Each number is 128 + 32 x the weight over the matrix's rms, rounded and kept within 0 to 255. Layers, rows and columns count from 0.

# layer 2 attention output (transposed), 384x384, rms 0.0198, rows 90-116,218-243,346-371, columns 256-319
[[122  87 176 141 141 126  35 125 148  96 118 158 161 135  77  99 139 155 123  91 161  98 206 171 138  61 200 133 167 182 140 113  49 122 115 157  56 139 127 122  81 122 137 107  65 147  94 112  95 169 155 104 115 118 155 147 104 122 147 155 135 133 176  90]
 [163 130 183 126 138 154  91 136 101 162 112 151 101 148 151 113 117  59 148 164 128 166  69  86 139 112  73 131  73 106 162 127 165 103 128  80 121 153  89 144 132 168  80 171 154 125 102 154 124  86 108 110  88  90 152  84 150 111 150 151  73 128 132 202]
 [113 174 105 169 180  97 168 108 130 105 155  94 175 141 161 198 184 117 105 168 127 132 164 137 136 118 142  94  89 122  30 142 116 213 178 174 174 175 109 133 167 120 149  99  66  97 203 126 118 116 154  98 131 146 145  74 191 113 141  79  99 122  80  96]
 [179  76 130 112  77 165 102 117 146 110 133 100 147 169 195  57 112 148 106 128 103 146  78 104 144 125  69 133 143 112  70 126  94 101 131 191 115 205 132 108 144 101 155 126  95  98 129  86 228  88 123 162 148  93 136 141 157 151 149 113 164 114 129 136]
 [156 129 190 114 155 102  58 163 113 120  88 145  93 122 120 123 156 134 158 217 130 129 106 143 135 110  83 125 118 102 111 111 156 224 144 153  82 168 119  97  67  58 135  93 162 182 129 127 152 131 168 123  95 129 135 139 146 181 142 142 129 127  92 172]
 [181 127 184 138 147  76 183 138 137 168 110  82 128 127 112 146 125  65 115  99 187 102  47 179  65 118  62 113 192 180 186 150 114  95 135 115 105 123 174 117 121 105 126  93 138 134 153 120 138 129 161  59 198 144 167 140 107 100  69 146 118 147 108  79]
 [160 111 157  78 109 125 140 151 107 105 134 117 147  77 122 163  94  92 126  88  59 145 133 106 227 121 175 112 144 195 137 110  77 100 177 105  99 125 196 164 143 101 159 147  87 118 118 130  33 124 111 160 143 136 144 135 159  82 131 129 105  87 164 140]
 [107  73 150 150  51 161 164  95 122 109  52 106 116 131  61  90 163 200  66 158 118  96 119 145  91 135 159  67 213 101 139 119 109 160 141 141 228 166 203  98 130 136 120 153  71 148 120  74 167 165 124  95 185 144 135 135 186 189  76  45 179  95 151 154]
 [112 122  72 201 171  94  99 144 186 144 129 122 143 158 122  64 163 120  86 127 141 121  76  79  72 111 144 121  77  78  83  78 120 110 130 103 150 149 110 106 101 135 150 144 109 108  90 141 191 197 141 165 106  83 131 108 149  55 102 143 127 109 173  98]
 [147 184 146 167  68 151 117  89 123 141 153 126  99 135 133 126 151 135  78 111 106 183  96 124  34 148 120 113  16 176 133 124 121 136  95 182 145 150  80  94 120 110 162 146 123 105 115 107 100 116 131  82 152  97 146 113  25 113  85  67 132 107  99 126]
 [136 115 175 105 134  65 102 134 159 168 135 183 147 190 104 143 117 103  89 137 140 104 113 163  63 102 113 246 103 222 118 123 161 136 140 163 198 109  73 141 108  84 143 100 176 127 139 107 190  87 111 138 105  91  84  86 149 127 176 163 129 151 104 178]
 [113  49  84 161 113 129 202  95 129 101 127 119 128  70 153 152 202 158 121 115 112 125 168 133  76  93 208  98 108  21  60 152 147 128 160 144 156 128 180 161 108 145 124 155 109 210 149 161  98 160 154  72  81 161 151 122 174 133 103 112 137  92 220 100]
 [133 156 156 170 172  91 140 136 160 152 111  77 121  80  90 133 111 134 113  66 113 112 108 137  60 187  98  97 109 145  88 131 123 108 128 102 109 139 130 126 128 186 111 141 153  82 126  62  94 121 127 125 110 151 145 123 143 113 124 136 165 112 104 118]
 [131 162 156 115 139 111 154 135 128 198 118 128 126 129 106 164 149  88 141  49 158 151  83 125 117 191  79 154 112 255 131 111 101 147 145 151  87 145 173  83 118 156 104 119 169  99 136 104  73 106 113  97 138 117 141 157  89 112 127 159 111 114 101 134]
 [ 59  81 117 192 102 122  88 127 123  97 104  89 125 153 136  50 152 161 141 118 135 148 134  88 194 120 152 107  99 102 161 124 111 173  57 102 162 185 135 130 126 156 117 126 126 131 136 100 123  78  96 148 118 113  92  61 136 133 186 140  96 139 161 141]
 [163 155 128 168 134 179 191 177 113 139 133 146  76 103 135 133 168 198 116 175 149 169 157 126 122  65  86  79 200 142 150 167 110 105 123  56 151  98 173  74 138 179  68 136 151  62 131  61  83 226 146  97 158 155 116 162 105 178 170 136 188 171 129 113]
 [124 125 131 158 123 143 167  92  55  70 102  39 151 175 141  84 111 169 125  91 207 116 100  93  55  72  58 109 121 118 165 151 130 130  97 106 139 129 186 140 169 170 181 116 103  93  52 170 199 163  98 148 120 180  88 101 144 159 142 107 147  99  65 146]
 [125 165 176 135 131 155  96 167  93 112 142 115 128 114  84 196 137 135 161  59 145 115 143 109  89  83 162  82 123 113 119 132 142 141 103  97 102 134 180 134 143 114 100 153 171 130 129  89  97 130 126 151 115 155  55 166 105 125 181 158 107  39 156 133]
 [108 174 154  89 169 119  99 156 157 135 156 104 113 144 112 168 202 112 113 174  83 115 135 114 121  98 176 143  68 108 127 119 142 136 143 115 181 130  98 110 206 141 152 163 134 158 113 147 110 144  69 165 119 185 127 173 115 163 131 149 175 112 206 127]
 [ 80  80 133 186 100 197 125 131 126 157 145  82 141 174 124 191 119  91 131  84 138 128 106 152 123 186 117 116  71 163 155 166 165 170 136 118 108 180 197 106  59 117 150 158 153 118 112  65 136 112 168 113 131 110 177 175  73 143 145 177 165 117 133 113]
 [ 87 131 127  65 154 169 120  81 117 112 163 131 134  87  36 132 138  93 115  84  95 108 119 138  98 120 136  87 173 161  79  97 102 115 153 140 144 163 179  79 123 159 163 115 100 175 139 102 138 151  33 120 157 154 159 125 156 159  84 118 111 107 142 100]
 [153 108 115 168 152 175 153  99 193  95 137 160 109 126 110 181 167 174 144 137 109 148 138 194  39 171 103  87 203 114  84 154  88 136  71 164  12 156 116 186  95  91  74  70 130 173 127 149 126 170 125 119 115  49 186  94 113 102 139 104 146  69 190  66]
 [150 149 198 135 214 153  87  57  96 190 177 153 127 129 131 206 150  86 110 163 127 102  42 116 154 174 124 175 141 148  86  82 104 158 108  95 122 112 171  74 134 149 128 125 173 121 145  78 125 136 146 124 176 145 121 115  72 118  78 186 178 166 139  80]
 [158 131  48 109  98 143 167 114 141 111 131 122 104 232 176 113 156 135 100 113 110 137 107  75 125 165 150 101 120 112 122 120  82 147 143 103 130 168 153 138 173  96 135 137 156  81 137  90 160  73  79 115 129 119 144 161 124  77 143  91 172 102 176  88]
 [167 130 165 134 117 130 102 137  93 181 206 112 135 168  60 117 136 140  70 130 130  78 143  74 131 142 156 113  70 174 148 182  80  94  79 111 122  76  41  79 167 126 148 130 219  80 112 119  89 163 139 145 156 156  40 150 255  87 162 115 129  98  90 125]
 [145 108  88 151 129 209 102  98 140 131  46 141 145 191 109 125 166 199 110 169 159 162  64 148 137 153 119 122 107 168 167 120 177 177 121 151 138 121  91 116 101 110 206 162 113 105  72 115 143 159 131 112 155 122 159 138 127 107  74 132  49 114 108 135]
 [136 142 124 167 154 141 122  90 111 103  71 105 144 157 101  51 115 154  88 109 154 133 155 181  96  54 124 112 141 100 149 120  79 170 142 161 181 116 134 135 110 102 114 120 101 118 123 114 130 197  84 125 211 161 129 163 115 165 147 111  89 167  87  95]
 [104 134 113 105  95  96 179 154 143 108 105 118 108 123 110 188  99 120 123 122  94 138 170 118 165 127 128 147 168 191  92  93  69 100 108 123  88 110 128 109 109 103 111  80  67 155  90 117 154 162 172 186  71 134 108 171 120  73  93  75 161 194 106 110]
 [133 135 155 138 128 106 192 188 147 105 178 187 119  98 139 110 100  81 143 146 131 113 181 105 145 100 105 159 137 163 178 117 123 110 206 123 123 130 153  55 122  90  92  97 121 117  87 111 178  87 110 168 170 125 138 127 139  58 160 123  60 126 122 174]
 [103 164 174 112 107 127 185  88 118 110 178 178 130 150 193 150 135 172 125 152 173 126 210 151  81  86 120 142 107 151  94 164  86 162 164 136 129 136 148  99 147 132 138  95  94 149 150 127 138  99 120 103  43 186 145  93 124 121 152 140 118 154 129 131]
 [ 95 140 109 116  92 133 156 174 144 117 124 106  67 139  75 103 140 118 110 134 148 120 114 168  80 128 149  73 117 119  66 150 148 184 169 160 112 150 136 143 114 136 142 212  80 142 155 126 133 139 106 121 154 155 138 179 105 135 129 130 136 120 154 131]
 [141 125 181 100 145 132 118 183 129 139 123 152  94 136 105 135 177 163 148 126 104 154  67  59 127 107 188 106  98 103 122 129 162 146 118 106 136 136  97  78 138 109 109  97 170  74 153 137 119 124 137 140  36  75 130 141 200 200 147 177 122 165 125 115]
 [148 103 134 161 133  83 171 141 104 143 114 102 135 111 152 194 119 118  85 120 139 146 183 154 111  85 100 109 135 149  94  96 120 112  98 201  99  98 186 109 158  88 118 142 124 106 147 130 142 126 178 100 159 161 118  95  61 111  73 163 129 183  90 102]
 [143  98 100 114 118 162 160 118 144 116 109 118 141 139 127 127 117 100 174 217  71 174 132 125 197 129 167 188 126 143 116 140 112 103 142 153 161 141 162 151 182  73 106 121 127 101 137  95  89 115 136 160 138 144 119  82 112  58  61 118 137  99  64 207]
 [107 106 150 111  83  47 103 171 119 100 116 141 147 131 119 111 168 173 110 125  93 118  89 103 161  93 135 122 103 126 150  87 158 116 106 109 129 198 156 122 133 142 129 163 128 169 121  99 111 137 145 118 120 135 153 108 203 164 131  97 190 140 126 185]
 [118 155 164 176  95  92 123 136 152 138 140 112 117 107  96  75 169 128 114 105 187 146 120  73  70 130 166  96  57 163 117 149 129 121 183 116 185 118 120 108 132 135  68 155 105 126 153 153 125 109 124 149  96 127 127  69  57  10 130 118 127 102 135 142]
 [122 172 149 131  96 119 154 145 108 127 135 183 142 120 103 126  90 148  70 118 101 138 124 150  88 112 132 137 106 131 124 131 109 125 126 154 132 100 103 113 161 116 139 144 115 138 144 168 176 129 105 143 145 103 178 141  66 126 114 106 138 151 133  86]
 [ 84 158 152 120 152 101 106 122 123 131 119 118  92 151 173 100  91 103 144 123 133 139 136 146 152 126 120 164  82  86  77 184 111 101 114 137 125 112 139 143 145 150 129 122 147  95 165 178 149 110  99 145  89 137  70 135  90  93 213  99 114 146 204 130]
 [117 144  95 145 137 146 159 126 115 114 196 148 153 102 188 147 166 132 139 180 162 114 134 119 147 112 119 133 185 109 130 102  78 136 141  81 114 196  85 107  97 128 132  94 129 174  90 164 113 189 101 168  94 142 128  76 148 139  82  77  78  46 207  78]
 [131 160 160 128 107 130  98 111 139 132 117  77 141  94  59 116 139 138 169  78 142  77 140 171  91 166  94 114 115 126  88 167 132 144 148  78  94 110 108  98 118 129  74 118 120 149 118  86 132  96 158 134 161 170 107 113  95  91 125 130 141  45 122 109]
 [ 82  77  85  95 196 219 175 105 159 143 111 119 131 140 102 104  48  97 108 126 163 145 125 150  96 173  92 144 155 135 136 176 100 162 149 102  87 112 137 110 136 129  75 100 138 139 147 111 222 193 110  93 109 131  99 129  21  56 125  99  91 130 123 116]
 [145 111 120 130 104 119 169 105 121 173  85 118 134 108 119 138  96 164  99 161  93 133 180 137 141  99 114 151 107 103 151 104 121 129 132 126 133 185 148 115 136 122 155 151 155 100 156 163 134 111 186 145 175 162 113 106 101 113 111 188 104 115 122 109]
 [106 137  88 148 111 117 165 181 122 109 136 112 156 134 163 158 144 143 139 155 130 106 108 193  64  90 118 109 189 139  95 127 181 147 120 121 114 137 125 116 107 169  53 147 132  96 142 121 106 131 109 123 124 174 131 117 136  92 207 169 137 104 144 102]
 [146  79 148 175 116 136  95  96 123 142 115  61 172 105 136 137 155 180 141  45 180  67 163 166  98 115  90 116 107  83 135 151 118 135  58 152 145 129 196 102 123 136 145 105 177 100 170  97 168  35 167  96 116  98  95 108 147 112 157 152 129 108  69 131]
 [ 78 137 119 135 111 118 144 133 140  54 132 118 121 190 129 175  90 133 142 133 117 135 114  97  86  85 105  90 159 233 133  78  64 142 118 182  97 165 131  95 155 129 152 130 132 151 146 115 126 150  68 157  97 134  83 224 131 141 183 147 121 136 103 112]
 [152 138 100  99 159 133 150 159 167 120 117 109 157 179 134 140 135 102  61 146 137  61 118 147 134 125 134 153 123 137 134 105 131 105 177 100 140  99 125 114 209 140 153 146  77 171 114  98 176 131 136 169 174 103 159 155 156 126  72 127 157 168 145 114]
 [135  66  90 144 102 190 136 154  97 125 143 131 179  84 106 142 138 153  80 136 196  66 120 139 130 126 126 159 129 105 141 133 169 165 134  74  94 178 137 161  63 114 170 116 123  90  95 114 171 126 178 161 116 177 168 196 118 200 159 100 167  63  96 109]
 [180 110 104 107 133 130 196  90 133 110 121 101 152 115  77 109 130 110  69  54 149  73 143 177 130 104 154 104 172 155  73 136  82 116 116 116 133  97 130 125 159  92 132 115  97 152  71 113 148 157  57 162 135 161 106 205 106 110  99 130 120 123 121 150]
 [122 114 144 139 113 150 139  94 108 138 123  90 169 115 145 138  93 172 114 159 137 110 161 102  92 155 167  50 142 153 104 157 100 157 115 140 126  71 127 161 132  81 102 100  99 138 134 121 143 132 140 113 143 131 101  76 151  92  98 142 130 137 172 125]
 [117 122 200 149 164 109  64  84  93 150 154 179 126  96 133 134 118  87  84 142 132  99 100 127 132 117 125 154 116 120  98 127 128 116 151 177 140 109  71 120 147 154 126 119 123  51 162  86  89 105 146 106 102 102 147 140 144 122 144 156 160 115 145 150]
 [172 119  80 159 134 107 103 121 150 167 109 180 125 200 140  77  57 126 143 173 141 136 112 114 208 165 161  71  93  97  70 130 123 148 128 147  94 159 152 188 169 102 152 137  48 133 168 131 121  98  99 154 126 114  91 159 122  89 167 117 227 169 144  69]
 [149 129 176 158 123 118 111  96 159 138 118 139 100 176 150  77 162 132 146 147 130 130 120  81 120 103 156 148  89 148 159 157  69 123 129 114 138  88  77 126 120 106 168 125 170 140 203 119  75 113  79 134 176 143 140 157 199 161 170 152 137  69  89  62]
 [127 104  58 114 139 147 124 122 121 121 116 142 130 178 153 141 101 162 121 131 124 147 125 113 122 135 138 150 116 167  94 128 182  91 101 124 118 114 136  89 167  77 195 166 144 110 144  96 110 150 154 152 150  46 142 170 107  94  85 166  87 204 138 146]
 [105 178 118 115 121 132 149  93  98 164 115 136 133 138 147 144 104 100 145 210 107 172 114 127 119 143 100 114 124 150 175 115 125 120 146  91 143 105 147 117 151 117 133  83 176  85 118 100 133 109  83 121 150 112 137 131 176 123 115 129 144 152 108  82]
 [ 99  84  85 122 140 169 176 185 157 112 101 201 145 123 126  93 120 120  93 122 117  53 110 103 129  97 111 102 143 138 131 118 157 115 158 140 105 113 132 144 148 115 138 146 131 156 136 114 111  76 105  63 107 112 159 133 134 174 155 158 109  85  93 131]
 [109 148 117 155 115 122  91  81 113 124 165 121  71 122 112 163 103 145 164 150 122 175 130 100 132  99 158 150 137 108 127 130 132 113 123 140 157 168  98 103 146 138 114 128 145 169 145 108 129 169 150 131 158 154 102 105 125 126 141  93 134 145 128  93]
 [122 163  99 123 146 133 138 124 125 148  77  87 107 188 113 142  99 118 162 139 138 114 108 142 125 151 126 131 155 173 118 113 156 133 161 114 114 135  96 149 139 183 106 107 130 182 109 140 115 147  76 100 145 144 167 148 101 141 121 122  87 162  80 123]
 [131 138 124 164 134 127 147  96 121 117 133 156 118 111 114 113 129  80 115 110  69  92  65 107 125  96 160 167 135 145 166 107 119 105 164  78 146 131 108 117 155 136 132 175 142  73 127 133  72 145 114 166 133  73 141 114 175 127 102 167 122 142 191  67]
 [145 131 125 195 164 172 101  99 124  83 124 153 106 136 167 145  99  96 101 184 125 143 143 116 180 111 122 146 112 128 103 158 132 109 143 126 146 138 158 119 145 108  76 130 138 106 144 110 157 107 110 149 139 135 102 107 123 115 126 140 164 116 133 139]
 [115 117 159 128 136 136 103 147 118 174 114 120 141 144 122 134 147 102 128 160 140 116 107 156 164 135 160 148  90 141 141 152 114 143 141 147 187 118 121 172 191  86  83 148 151 149 120 119 141  43 124 144 118 121 123  66 137 106 116 113 165 121 110 150]
 [132 124 110 126 160 113 175 157 160 150 154 128 172 130 150 106 118 140 115 164 136 132 126 117 106  73 105 129 120 114 105  75 129 128 155 124 110 119 113 116 123 127 195 140 150 131 120 124 116 159 112 175 144 116 134 178 123 129 124 151 146 176 139 121]
 [123 119 178  96 199 102 144 148 116 122 115 139 132 158 136 109 140 112 146 151 136 138 138 134 130 146 116 124 110 143 158 150 128 135 130 155 108  98 132 132 106  86 114 109 151 146 133 108 103  95 168 144 137 106 150 142 112 118 152 123 105 160 154 137]
 [102 191 162 143 117 109 113  73 122  92  97 157 100 149 117 129  95 146  85 170 122 134 133  61 139 111 154 168 128 108 138  91 133 115 132 116 163 117 119 147 127 109  91 128 159 159 126 141 135 123 114  98 115 174 118 150 122 173 126  84 143 147 171  71]
 [109 149 120 127 104  67 119 129 112 132 118 173 112 109 121 136 128  73 146 168 150 165  79 139 180 139 188 120 125 130 149 116  96 107 104  75 154 130 100 111 127 108  98 116 133 147 157 139 117 150 148 160 153 100 150 121 164 118  98 111 136 127 164  49]
 [155 104 140 122  92 144 108 170 152  86 108 123 135 126 102 130  81 137 112  95 128  97 116 159 135  50  89 139 127 154 154 114 122 123 136 141 148 151 118 141 154 115 143 146 175  77 142  90 149 147  82 185 158 144 139 143 134  97 109 125 137  84  98 169]
 [124 124 158 125 102 144 129  96 141  95 101  99 129 118  85 131 126 104 131 138 128 119 138 146 127 149 131 128 117 109 101 135 147 169 155 171 146 110 137 129 137 141 114 137  97 169  86 134 117 100 117 146 133 171  88 136  94 164 137 161 163 120 119 117]
 [144 101  94  95 149 160 101 148 112 156 104 113 139 164 140 114 133 133 132 162 118 136  98 124 144 112 108 116 110 153 124 180 152 122 116 124 188 148 101 137 133 129 116 135 122  80 129 127 171 125 163  97 113  88 132  86 160 128 120 106 173 105 130 111]
 [147 126 160 117 137 137 112 139 142 145 136 185 158 126 148 162 145 126  72 120  98 102  54 145  95 110 107 151  99 169 122  77 109 169 134 151 149 115 108 109 166 115 119 173 138 164 144 128 119  80 142 133 134 159 116 172 110 107 151 124 130  87 139 120]
 [ 90 107 127  76 124 117 147 146 112 120  91 121 161 136 165  77 106 125 154 124 156 129 146 157 138 146 157 131  90 118 134 129 130  89  95 115 157 146  93 104 145 115 109 125 133 154 193 127 145 112  63 127  88 131 100 125  81 109 148 102 152  97 114 186]
 [164 125 170 156 173 152 126 149 158 113 139 142 144 110 142 102 137  96 122 178 101 107 106 112 141 108 156  67 113 117 132  82 145 124  80  92 109  73  98 124 155 153 108 154 120 155 137 119 127 171 176 152 100 141 119 102  95 105 158 135 105 114 149 177]
 [116 127 125 112 117 159  80 153 138 146  93 103 136 110 134 107 141 131 136 107 124 166 113 141 129 117 179 134 155 173 105 180 168 135 123 185 153 152  80 148 132 152 143 131 101 169 135 125 121 192 168 120 113  93 142  77 128 138 121 183 129 115 114 145]
 [ 73 105  89 108 131 132 111 109 106 115 128 164  97 121 152  99  90 135 168 142 143 100 153 148  97 111 165 116 143 132 137 135 123 102 174  99 101 131 163 131 104 159 116 139  97 101 108 173  94  73  65 170 134 122 120 126 120  56 123 125 141 123 115 132]
 [ 72 110 102 120 164 128  86 168 154  89 127 113 104 148  89 148 168 127 103 143 158 135 118 112 119  82 168 121 142 109  60 135  72  87 142 115 100  94 124 165 139 147 128 118 144 142 152  99 105 143  97 167 150 132 127 149 157 140 164 133 171  70 159 147]
 [103  93 146 167 117 129 132 128 116 100 117 134 141 134  83 115 140 109  69 143 151 126 112 134 121 138 167 145 100 124 104 199 146  90 150 143  79 107 169 189 109 124 162 123 121 115 103 155  95 101  89 104 192 138  95 130  83 152 164 109 129 160 127  90]
 [129 124 178 118 143  91 111  78 127 117 132  98  91 102 104 145  85  91 120 156 124 166 127 125 189 144 141 152 143 121 175  83 109 118 134 165 170 166 157 148 139 112  94 103 118  96 196  98 129 109  71 143 145 155 145  99 127  90  98  75 149 108 114  77]
 [108  88 117 145 114 134 112 134  62 102  96 229 151 151 100 160 134 115 129 127 153 123 190 138 116 127 123 131 111 100  84 170  50 118 151 124 108 154 118 131 114 122 119 119 139 120 118 154 127 107 147 145 155 108  93 148  96 137 116 158 173 136 109 132]
 [126 157 135 124 139 125  96 147 134 130 119 158 143  94 132 156 125 132 158 108 105  93  73 111 112  81 183  92 147 175 133 149 131 132 179 154 136 149  99 150 142 102  82 156  93 161 116 157 137 139 141 133 103 120 124 111 123 142 184 154 112 108 127  85]
 [104 161 135  91 153 165 129 169 124 127 130 123 146 126  90  93 122 211  92  91 135 127 168 115 112 121 122  90 132 164 143 116 103 161 139 148  96 146 110 130 138  97 119 182 131 173 120 117 148 132 100 134 109 119 153 110  94 146 168 157 109 131 109  97]
 [102 142 156 127 157  67  99 127  91 132 165 147 132 140 144 114  96 111  93 162 149 137  92 109 104  96 148 136 161 132 152 131 135 110 144  99 144 114 117 142 133 106 143 129 136  92 130 121 124 162 143 152 141  73 134 140 169 115 108 130 108 166 173  72]]
# layer 2 attention value, 128x384, rms 0.0227, rows 91-116, columns 256-319
[[ 71 138  99 147  76 125 122 111 201 106 123  96 112 106 122  89 119 191 168  73 134  45 130 176 164 163 124 127  84 116 129 132 138 128 169 166 142 101 106 109 180  83  71  93 156 121 138  89  97  83 117 139 123  98 122 152 163 138  95 124 110 187  84 151]
 [161 124  62 105  98  96  90  92  98 109 151 134  94 129 155  82 177 100 190 124 104 136 122 130 112 195 146  95 126  95  83 201 151 133 113  89 175 104 131 143 112 145 159 124  66  94 190  86 139 142 142 119 182 159  97  74 122  68 126 182  92  88 163 127]
 [107 104 146 167 128 160 145 112 167 109 157 157 102  86 195 141 116 110  92 123 110 189 116 103 138 161 115  85 100 132 100  94 107 139 163 197 131 179 177 133 150 144 145 181 124 114 101  63 116 101 157  90 164  88 102 147 113 168 138 174 114 118  89 175]
 [133  92 160 131 155 173 179 170 107 100 113 153  74 195 159 170 136 107 132  68 169  98 115 165 206 133 144  74 102 163 125 134 125 122 177 145 143 139 132  95 147  94 157 136 116 159 100 122 105 134 121 130  70 187 126 123 120 121 136 157  72  98 150 167]
 [123 163 175 168 120 131  86 131  78  82 140 105 156 170 101 148 163 158 158 136 166 143  91  81 104 139 106  98 168 150 153  56 151 119 130  72  91 169  84 139 167 150 147 102 155 160 175 169 120  95 148 171 188 110  89 112 165  98 116 156 174 111  76 111]
 [159 100  96 153 112 142 130 160 132 152  78 130  75  81 158 182 173 118 143 145 109 119 107 172 136 131 185 127  94 170 125  79 181  98 128 112 127 163 132 152 129 211 123 122 197 157 156 142 100 104 104 124 147  79 161  90 137 147 119 117 121  94 184 111]
 [105 155 105 104 138  69 161 120 150 128 108 127 129 176  73 166 121  97 131  79  96 103 116 108 114  81 105  54 110 157 111 100 139 170 173  68 132 144 115  90  80 138 148 109 114 121 127  87  97 126 133 122  73 127 166  62 160 152 108 130 110 110 134 132]
 [148 220 101 216  84 173 177 109 219 117 145 197  78 145 200 114  76 111 130 129 158 167 130 101 108 164 123 165 171 135 124 169 101 101 192 116 115 126 139  78 147  99 113 170 152 116 124 106 147 153  93 164 105 157 172 154  88 139  84 121  75  97 161 152]
 [212 180 131 127  64 152  88 125  97  90 197 135 152 108  99 102  92 179 132 124 147 107 146 126 121 141 181 128 116 159 119 116 113 136 111 132 125  88 137 106 161 142 162 129 146 164  87 146 111 101  85  79 136 118 104 141 167 136 124  86 144 137 128 172]
 [156 112 155 153 146 179 152 120  85 135 177 117 164 195  49  95 146 177 104 135 115 155 177 162  78 147 149  98 168 167 143 176 121 131 174 112 104 156 124 116  82 133 111 131 155 207 123 122 177  65 118 126 145 119  68 129  76 186 167 149 101  96 151 150]
 [132 121 116 176 192  88 146 132  94 182 145 141  75 148 150  81 139  74 135 151 135 140 134 145 139 156 162 106  89 164 113  92 117  77 101 137 188 113 105 104  90  81 172 133 128 120 166  76 115  71 136 133  88 113 199 108 166 171 101 132 158 172 177 143]
 [169 112  88 148 119  47 169 104 146 136 122 147 114 144 119 116 124 154 172 112  73 159 158 161 150 125  77 146 122 124 134 141 120 121 149 157 104 141 187 154 106 108 138 116 183 118 181 176  72 105 104 116 135 134 176 134 127 157 180 128  95 193 145 111]
 [ 86 136  83 108  60 151 130 142  80 138 149 112 130 112 129 157 135 153 140  80  86 142 127 156 164 183 116 127 122  76 151 125  97 181 140 183 165 122 114  74 137 172 167 144 166 120 111 102 117  81  94 112 154 107 103 178 100 100 191 142  87 104 108 120]
 [119 110 109 138 168  76 128 111 132 113 119 106 116 136 117 143  99 130  93  87 127  65 124  57 119 125 126 129 111 143 100 118 125 137  94 133 113  92 151  70 170 174  87  97 168 168 163 115 100 117 114  88 126  92 140 135 152  86 128  81  88  82 127 157]
 [ 93 105  90 124 108  92  70 109 128 110 127 154 138  89  88 144 159 113 151 179 115 206 156 145 110  85 122 106 194 200 153 182 161  69  97 103 134  95 153  95 118 142  99 138 149 126 147 113  93  96 106  75 159 124 145 187 122 120 136 156 177 203 117 128]
 [124 145 164 127 134 106 185 130 124  76 147 169 174 124 107 126  58 150 174 171 144 130 144  91 115 167 120 115 111 125 147  74 107  84  90 118 128 187 134 152 115 131 134 104 144 133 121 153 182 139  90 129 123 128 127  87 106  49  97 147 166 146  77  74]
 [132 152 106  84 121  95 110 167 139  87  69  96 148  73  56 201 140 198 123  90  97 132 157 156  73 127 145 185 114 139 108 127 136 107 137 153 115 164 114 117 110 149 151 153 145 127  99 121  94 186 133  76 160  76 153 109 129 102  86 121  90 121 123 118]
 [103 107 115 143 103 117 107 119 151 174  98  77 187 123 190 116 136 105 138  90 102 109 141  65 193 137 101 141 133 138 173 167 174 110 157 142 128 111 144 102 130  72 149  76  98 139 118 102  73 132 110  99 120 186 144 109 148 128  79 109 106  98  95 157]
 [ 64  89 131 103 124 101  86 157 145 101 108 161 128 106 116 159 138  82 139 151 119  83 130  90 121 133 127 127 150  95 135 131 195 165  79 192 112 148 173 101 103 126 103 173 154 119 145 157 115  70 134 122 105 155 151  97  86 112  89  88 140 116 115 112]
 [ 98 154  99  93 113  98 162 157 140 166 104 143 157 114 149 102 162 113 158 103 102 165  86 115 103 126 135 105 187 109 134 109 152 131 135  76 153 170 111  99 106 125 162 147 122 132 177 131 147 171 103 181 136 136 195  74 142 183 152 174 155 158  75 151]
 [135 132 111 135 180 147 125 165 104 133 132 128  99 141  87 122  99 189 171  49 155 126 122 129 123 146 108 121 142 109  80 144 154 165 124 170 100 171 200 141 105 149 125 122 172 182 150 114 104 199 140 173 180 164 108 157  93  82 167  78 125 126  97  98]
 [171 135 110  94  90 148 135 117 157 107  92 109 127 208 184 148 107 119 125 140 141 175 124 134 130 140 151 184 158 101 187 142  94 135 128 148 154 160 176 134  98 114 154 166 128 125  79 188 173 147 107 170 115 120 125 178 145 122 163 122 142 127 105 104]
 [104 127  81 129 117 170 134 195  91  96 159  81 124 134 173  92 125 133  60  97  95 119 117 121 123 127 116 147 106 129 119 145 114 129  89 148  78  99 129 145 163 146  86 115  92 104 150 143 173 147 176  69 167 116 132 151 101 172 136 162  82  73 121 171]
 [ 65  95  67 122  79 143 109 152 160 177 115 154 175 175 157 133 128 168 108 130 144 207 156 168  69 145 121 177 100 101 117 192 129  91 132 147 150  91  56 109 120 134 117 104  72 200  71 151  83 148 148  83 116 104  65 128 106 129  97 144 101  84  71 128]
 [100 135 120 156 120 161 188  94 154 151 106 141 186 186 132 160 107 199 140 124 176 136 153 112 102 138  66 105 137 136  68 124 117 155  97 111 104 101 106 173 101  56 162 110 142 129 163 110 179 122 162 119 170 113 167  98 172 134  95 141 137  66 114 134]
 [112 134  83 164 105 120 102 117 100 104 108 164 104  56  73  85 124  96  80 167 141 200 152 212 150  70  82 142 131  98 145 136 103 138 127 145 103 118 148 119 134  67 191 145 144  68  86  88 121 144 134 154 124  97  88 149 167  84 133 136 149 112 150 118]]